config.yaml
n_layer: 21
n_head: 4
attn_scale: 0.177
lr: 0.0082
weight_decay: 0.0
Each number is 128 + 32 x the weight over its row's rms, rounded and kept within 0 to 255. Layers, rows and columns count from 0. The size above them is the row's rms in percent of the matrix's.

# layer 13 MLP up, 512x128, rms 0.0786, rows 232-244, columns 0-127
size [ 94 113 102  89 105 112  98 110 103 109 113  97  94]
[[136 115 159 209 106 110 148 150 106 136 124  99 107  79 134 113 103  93 128  41 140 128 123 154 104 110 141 122 111 178 147 127 136 115 102 135 155 135 143 129 164 157 128 108  74 143 146 115 123 215 141 183 157 113  78  89 131 163 108 127 132  98 143 103 106  84 147 168 159 175 146 117 100 148 170  80 156 161 145  61 128 136 112 121 159 170 108 143 118 141 135 160 122 135  71  94 156 172 156  89  70 156  63  96 180  82 168 208  90 149 157 167 105 153 134 134 181 114 122 156 111 127 188 180 122 179 132 121]
 [ 97 106 166 103 138  89 108 172 129 118 158 144  73 150  95  96 141  92 121 119 143 156  75 116 126 146 110 108  99 130 192 145 151  98 137 164  69 160 176 121 174 139 118 156 137  74 162  95 144 180  85  91 129  92  42 133  98  96  82 108 233 101 121 107 157 135 135 134 137 121 144 111 155 191 129 109 108 140 195 150 165  63 141 156 178  75 124 162 113 168 115  99 158 112 111 120 101 147 128 147 114 159 125 151 107 145 109 141 101 128 114 141 132  84 129 153  93 157 147  83 131 119 176 180 173 183  97 170]
 [139 112 128  95 118 139 108  79 138 153  53 139 106 187 106 136 181 182 152  87 178 105 104 103 133 102 104 186 140  78 128  79  91 168 146 159 109 164 139 113  90 128  98 184 165 137 149  83 152 132 149 133 184 122 118 114 157 105 122 123 181 144 118 111 142 127 128 148  70 117 115 169  96 142 162 186  91  53 101 156  91 139 118 134 171  50 118 156 109 117 115 120  84 125 125 150 112 153  88  82 152 113  77  68 120  94 133  67  98 136  72 140 154 132  91 182 126 145 116 115 152  90  72 137  98 121 118  82]
 [157 152  70 182  92 121 136 163  83 181  92 118 184 149 128 120  98 122 165  98 122 160 118 117  99 169 125 119 172 128 166 175 162  69  83 115 140 142 114 182 142  98 155 179 121 167  98 106 170 146 156  63 124  91 160 161 134  89  85 111  89 174  88 117  44 104 139  65 137 127 148 115 121 122 167 169 162  38 150 103 139 116 114 133 132 117 159 173 178 122  94 115 143 126 127  88 152  79 129 162 141 141  95 133 157 152  91 144 138 105 135 111 153 148 133 167 154 127 113 165  88 170  78 143 130 127  64  96]
 [102 104 158  83 151  65 152 132 133 120 123 137 104 177 107 119 107 150 122  75 122  88  99 110 122 165 187 142 147 122 141 161  80 139 138 163 139 128 135 120 147 133 144 174 180 136 150  75 124 187 117 153 127 104 122 170 124 102 197 173 100 129  47 198 131 145 152 145 108 173  55  96  70  69 142 115 155  83  80 152 144 126 167 117 110 140 147 173 121 156 183 110  98 127 122 126  88 120 114  87  66 136  91 123 180 101 117  88 168 122 163  98 130 106 134 136 165 149 111 108 136  28  98 135  98 120 144 138]
 [173  92 194 146 124 133 125 107 104 119 197 140 130 123  90 163 123 145 152 140 102 122 139 125 109 102 124 118 168  51 125 164 103  93  97 183  86 169 144  90 111 161 147 109 177  80 191 115 140 160 117 165  85 142 155 114  67  99 158 135 144  68  83 106 121  84 128 142  77 157 181 194 127 131 183 156 101  92 110 110  93 136 106 139  89 123 113 129 217 153  97 133 114 108 174 166 181 123 140 108 133 132 102 149 107  74 162 125 143 133 191 138 124 125 136 102  95  66  85 116 150 110 128 107 102 111 114  74]
 [171 112 139  76 159  84 137  87 155 139 135 148 100 162 131 123 107  89 144 165  90 121 106 147 117 124  96 148 106 109  70 142  73 193  90 161 161 110 154 163  88 118 198 173 135 151 131 146 134 118  92  50 165 127 121 157 142 124  99  83 107 129  88 161 167 139  75 135  72 101 169 169 102 114 144 181 151 139 158 142 111 108 149 159  80 154 124 146 130  85  92  84  89 185 167 168 115  96 136 134 176 102 109  84 146 186 105 161  76 151  88 133 107  81  69 103 132 108  80 129 161 126 155 115 100 162 162 152]
 [203 111 154 128 116 124 124 122 111  94  46  59 119 165 132  73  91 140  82  98 150 184 146  80 110 142 139 171  75 109 153 151 146  91  94 173 134 140 156 153  90 102 126 160 109  49 163  75 100  87 138 123 139 143 107 137 142  81 130 144 182 112 109 124 100 140 143  98 155  52 131 132 149 112 120 103 135 122 112 154 137 163 126 126 149  74 120  96 214  85 128 136 153 133 109 104 163 129 106 146 166 134 145  88 130 153  96 191  95 150  68 132 154 191  79 133 138 104 111 126  90 106 188  96 149 138 118 138]
 [114 177 175 170  76 148 109 153  87  90 157 120  87 122 132  73 142 104  80  48 143 127 113 101 126  63 161 101 129 208 153  88  90 128 146 101 150 140 118 131 136 154  97 121 123 144 138 161 138 121  98 140 185 111 143  99 148 120 122 107 170  73  91 156 123 120 138  94 130 130 124 135 158 126 141 117 132 156 159  82 143 150 183 104 167 116 151 135 131 191 135 105  89 177 142 174 112 115  74 108 101 119 159 147  61 182 144 124 139 217  72 124  99 198 172 145 104  89  89  84 122 115 185 119 133 137 115 131]
 [ 69 117 126 143  96 137 102 119 103 111 131 211 172 138 126  99 153  99 130  81 120 156 127 118 203 134 142 101  74 169 106 106 108 148 142 185 148  74 148 191  98 147 137 109  56 114 115 138 103 130 159 205  89 105  95 112  80 159  98 141  96 129  64 127  83 108 170  91 151 141 136  96 164 166 159  84  94 145 131 135 151 115 154 104 144 104 183 135 108 123 106 178 118 128 143 134  92 175 170 138 155 167 111  93 144 130 185  85  81 168 126 108 139 147 120 106 151 140 178 152  99  74 159  89 151 122  75 168]
 [ 83  68 109  71 171  62  70 152 143  96 136  92 175 152  85 144 183 135  85 106 115 130 174 149 174 131 130  85 116 166 112 132 148  83 136 158 160 126 178 134 107 100 144 152 129 117 133 127 152 170 178 106 166 108 189 129 109 123 133 175 112  70 100 104 149 142 155 123 193 142 167 161 153 203 121 105 120 144 139 120 144 124 216 110 174 165 179 123 131 100 147 109 138  80  89 138 139 101 135 125 135  92  87  86 164 138 136 176 126 102 110  96  95 141 124 144 136  58 119 154 121 109 105 178 142  75 136  85]
 [125 102 166 129 122 155 149  67 176  81 170  87  87 183 101 117 129 150  94 122 136 135 131 156 124 152  56 171 166 112  76 101  97 103 106 134  76 167  74 156  86 129  92 134 133 125 126 129 109 142 148 135 137 113 137 192  68 150 137 110 112 107 132 102 153 143  40 110 105 140  93  92  59  95  94  86  80  86  93  96 113 107 138 131 120  56 128 121 137  72 132 150 125 109 141 172 113  51 116 125 119 123 104  91 156 147 127 124 129 139 112  58 110 119 121 114  99 103 203 146 108  82 105 120 113 145 133  59]
 [103 152 143 103 116 130 123 130 151  69 112  83 132 119 120 102  82 148 128 136  82  93 131  46 101 155 109 185  98 125  92 145  96 108 193  86 102 121 117 137 132 118 161 166  99 109 121 142 134 189  85 178 114  58  80 131 147 128 129 154 171 113 127 155  74 135  44 152 151  95  93 102 103 102 171  61 146 180 107 127 134 118 102  90 159 110 133 138 137 137 142 132 134 168 139 105 116  72 151  71 125 162 149 135 143 147 204 146 141  80 139  88 115 122 109 139 108 118 177 115  72 153 133  50  94  86 136  82]]
# layer 13 MLP down (transposed), 512x128, rms 0.0786, rows 232-243, columns 0-127
size [ 88 112 104  92 102 120 106 104 103 118 113  89]
[[129 173 130 103 153 108 136 101 179 136 162 182  97 152 106 145 121 101  96 223 133 128 123 164 124 148 132  75 172 181  89 121 114 135 131 125 127 141 106 139 129 165 147 131 127 171 122 145 139 102 121  66 101 156 149 160 143  65 103 174 107 102 134 157 153 144 210 122  77  92 114 159 133  54 140 109 142 104  55 155 134 104 106 118  64 104 122 115 155 119 185 154 146 134 167 167 131  74 131 161 123  46 151 103 104 124  61 108 105  92 153 104 130 106 158 131  71 122 154 130 113 126 101  69 150  67 113 131]
 [138 138 168 132 159 173 160  82 123 123 127 119 119 141  89 146 160 168  97  39  83 116 156 153 144  62  96  56  81 177 153 113 173 137  73  92 144 130 192 162 102 126 138 127 151 129 151 115 120 162  80 126  99 106  73 125 184 139 122 111 133 131 162 156 123 139 137 111  65 121  82 106 148  85 203 199 155 160 120 157 137 132 146 109 152 143 131  82 138 175 157 140 107 106 113 134 106 156 121  65 130 139 128 175 115 135 134 122 184 166  99 128 117 159 177  79  89 190 147 117 116 157 137  60 130 117 116 119]
 [106  81 109 166 109  89 149 117 101 180 165 131 105 105  95 111  71 109  97 129 134 164 186 192 138 113  97  89 167 151  63 142 125 110 135 132 114  90 159 136 175 128 134  49 128 150 152 138  86 149  96 104 132 149 101 112 191 143 163 189 130 116 123 127  98 189 124 119 195 138  90 104 158  92  62 104 110 162 108  74 122  92 119 110 151 157 171 105 161 168 118 143 129 156 163  92 127 141 136 131 141 109 163 158  96 121  67 155 146 136 154  88  35 112 126  97 127 176 160 124 130 162 149  73 150 172 129 146]
 [ 94 129 163 133 147 148 127 108 136 101 134 121 113 150 145 102 126 142 117 160 143  82 137  91 127 105 165 147 167 150 120  86 168 187 182 166  85  65 187 104 117 177 128 109 134 147 162 152 206 144 141 144 126 165 115  94 127 100 176 166 164 100 131 128 152  86  61 135 129 174  94 108 142 104  62 145 159 144  93 149 110 132 173 108 138 152 126 146  20 131 158 130 132 177 186 171 138 213 109 133  75 117 139  92 141 104 137 103 106 169  95 149  99  94  93 107  85 144 147 146 165  71 148 154 128 103 143 146]
 [159 124 168 120 127 119  88 129 123 130 103 129 134 121 113 155 102 104 163 136 124 195 129 191 107  71  94 122  95 127 159 110 113 146 120 107 112 187 103  89  94 153  57  69 136  94  87 109 106  79 163  98 120  97  78 101 145 111 101 139  95 142 143  86 104 185 134  96 118  58 132 128 141 177  93 168 126 161 189  72  94 152 145 176 153  95  99 100  97  99 121 109 129  86  83 126 127 173  96 176 185 144 157 101 127 120 177 150  82 159 118 152  90 157 122 132 105 135 137 130  97 219  95 118 162 168  90 157]
 [165 121 144 126  97 118 128 126 115 100 163 158  92 149 110 165  52 160 153 106 117  96 132 126  99 125  93 171 128 138  87 134 187 162 124 121  97 169 172 124 105 102  82 174 141 145 169  97  97 148  73 207 171 132 155 122  99 161 131  98 133  65 113 167 126 128 169 153 182 192 201 136 158 126 123  68 102  92  82 125 104 119 147 129  85 109 102  86 137 129 186 131  55 155 126 184 169  96 162 168 126  95  88 141 152 143 133 125 120 185 160  93 166 121 127 123 123  85 108 126 158 183 106  96 109 132 129  91]
 [132 130 132 143 117  79 197  69 140 128 121 133 139 104 123 141 105 162 130  68 121 112 175 102 118 110  93  62 136 168 130 134 146  75 149  84 141 161 111 115 161  84 125  39 143 141 126 110 155 182 114  96 113 148 117 145 142 117 116 166 152 110 148 138 138  92  96 162 116 156 163 108 129 122 175 181 133  95 201 108  88 148 138 180 122 118 186  86 128 147  93  81 107 156 132 156 162 166  74 142 146 130 162 180 197 157 157 144 152 173 126 216 141 153 144 115 114 139 149 168 199  82 141 136 156 140 170 149]
 [105 208 118 110 151 134 141  99 125 128  61 132  97 141  73 163 174  55  92 130 119 122 137  98  88 112  91 149 157 107 100 145 170 138 159  86 115 115  88 152 105 194 145 128  87 165 129 149  82 103 114 150 128 114 148 144 153 157 116  68 136 172  93  40 120 136 123 108 112  87 187  98 137 114 133 168 161 148 123  94 115 137 128  75 134 158 140 163  57 125 119 130 123 137 134 118  75 125 113  77 174 132 161 148 111 136 136 116 155 134 247 119 101  87 129 167 156 134 131 159 119 118  90 187 174 134 126 141]
 [ 89 121 120 114 181 128 134 140 148 196  39 130 145 131 110 147  92 143 145 110 108 133 132 160 137  61 146 158 114 119 118  94 160 119 120  89 179 119 175 101 163  75 145 189 110 139 177 158  69 139 151 129 190 115 158 159 164 142 185 107 116 167 152 163 151 189  86  72 131 106 112  92 112 145 115  84 118 114 148 144  79 110 109 149 130 138 143 151 153 101  79 148 188 169 125 133  88 135  96 107 101 173 124 173 176  91 167 121  66 156 124 162 111 123  44 145  88 150 163 153 147 121 119 129  85 105 113 111]
 [134 127 135  87 151 130  70  93 127  69 151 134 116  54 105 126 137 120 145 159  48  77 117 118 114 159  85 112  98  97 174 173 125  41  59 133 129 146 105  66 155 130 118 151  92 138 142 118 114  99 195 174 137 178 130 109  98 159  92 129 151 105 173 119 178 154 101 176 147  49 181 150 147 144  94 104 106 122 107 141 114 187 153  99 130 114  92 127 138 104 115  98 133 117 104 127 133 148  62 132 118 117  59 124 150 173 134 133 145 108  88 179 146 128 147 116 172 127 113 121 142 182 178 122 117 153 154  94]
 [131 176  80 104 118 144 157 167 160 178 181 143 107 164 123 158 102 156  83 129 109 162 136 180 110 142  95 126  91 179 108  97 112 146 107 131 138 113  95 127 111 123 150 185 201 122  62 166 179 104 181  98 192 110 103 108 111 143  86 137 113 155  56 122 182 100 161 167 174 114 150 155 128 141 111  94 163 102 132 216 142 155 177 119 142 107 141 144 108 140 137  81 140 165 117 170 154 151 151 191  92 114 129 110 110 141 110 137 139 151 102 150 170 109 142 154 131 120  72 193  69 119 161 135 115  92 174 121]
 [109  84 139 121 152  98  44 172  96 151  89  86 101 109 164 151  88 119  94 114 117  89 129 158 116 120 125 143 137 147  89 137 127 138 105 129 122 151  68  65 141 136 113 106 147 133 161 101 144 106 156 115  59 138 154 122 159  96 131 140 161 117  88 129 118  89 148 111 134  76  72  69  48 108 113 159 169 157 131 153 134  60  82 138 153 149 132 134 193 115  96 174 134 137 118  99 108  86 119 105  86 121 116  87 133 109 137 190 134  89 191 169 144 101  87 136 120 128 115 177 178 145  79  66  91  67 107 161]]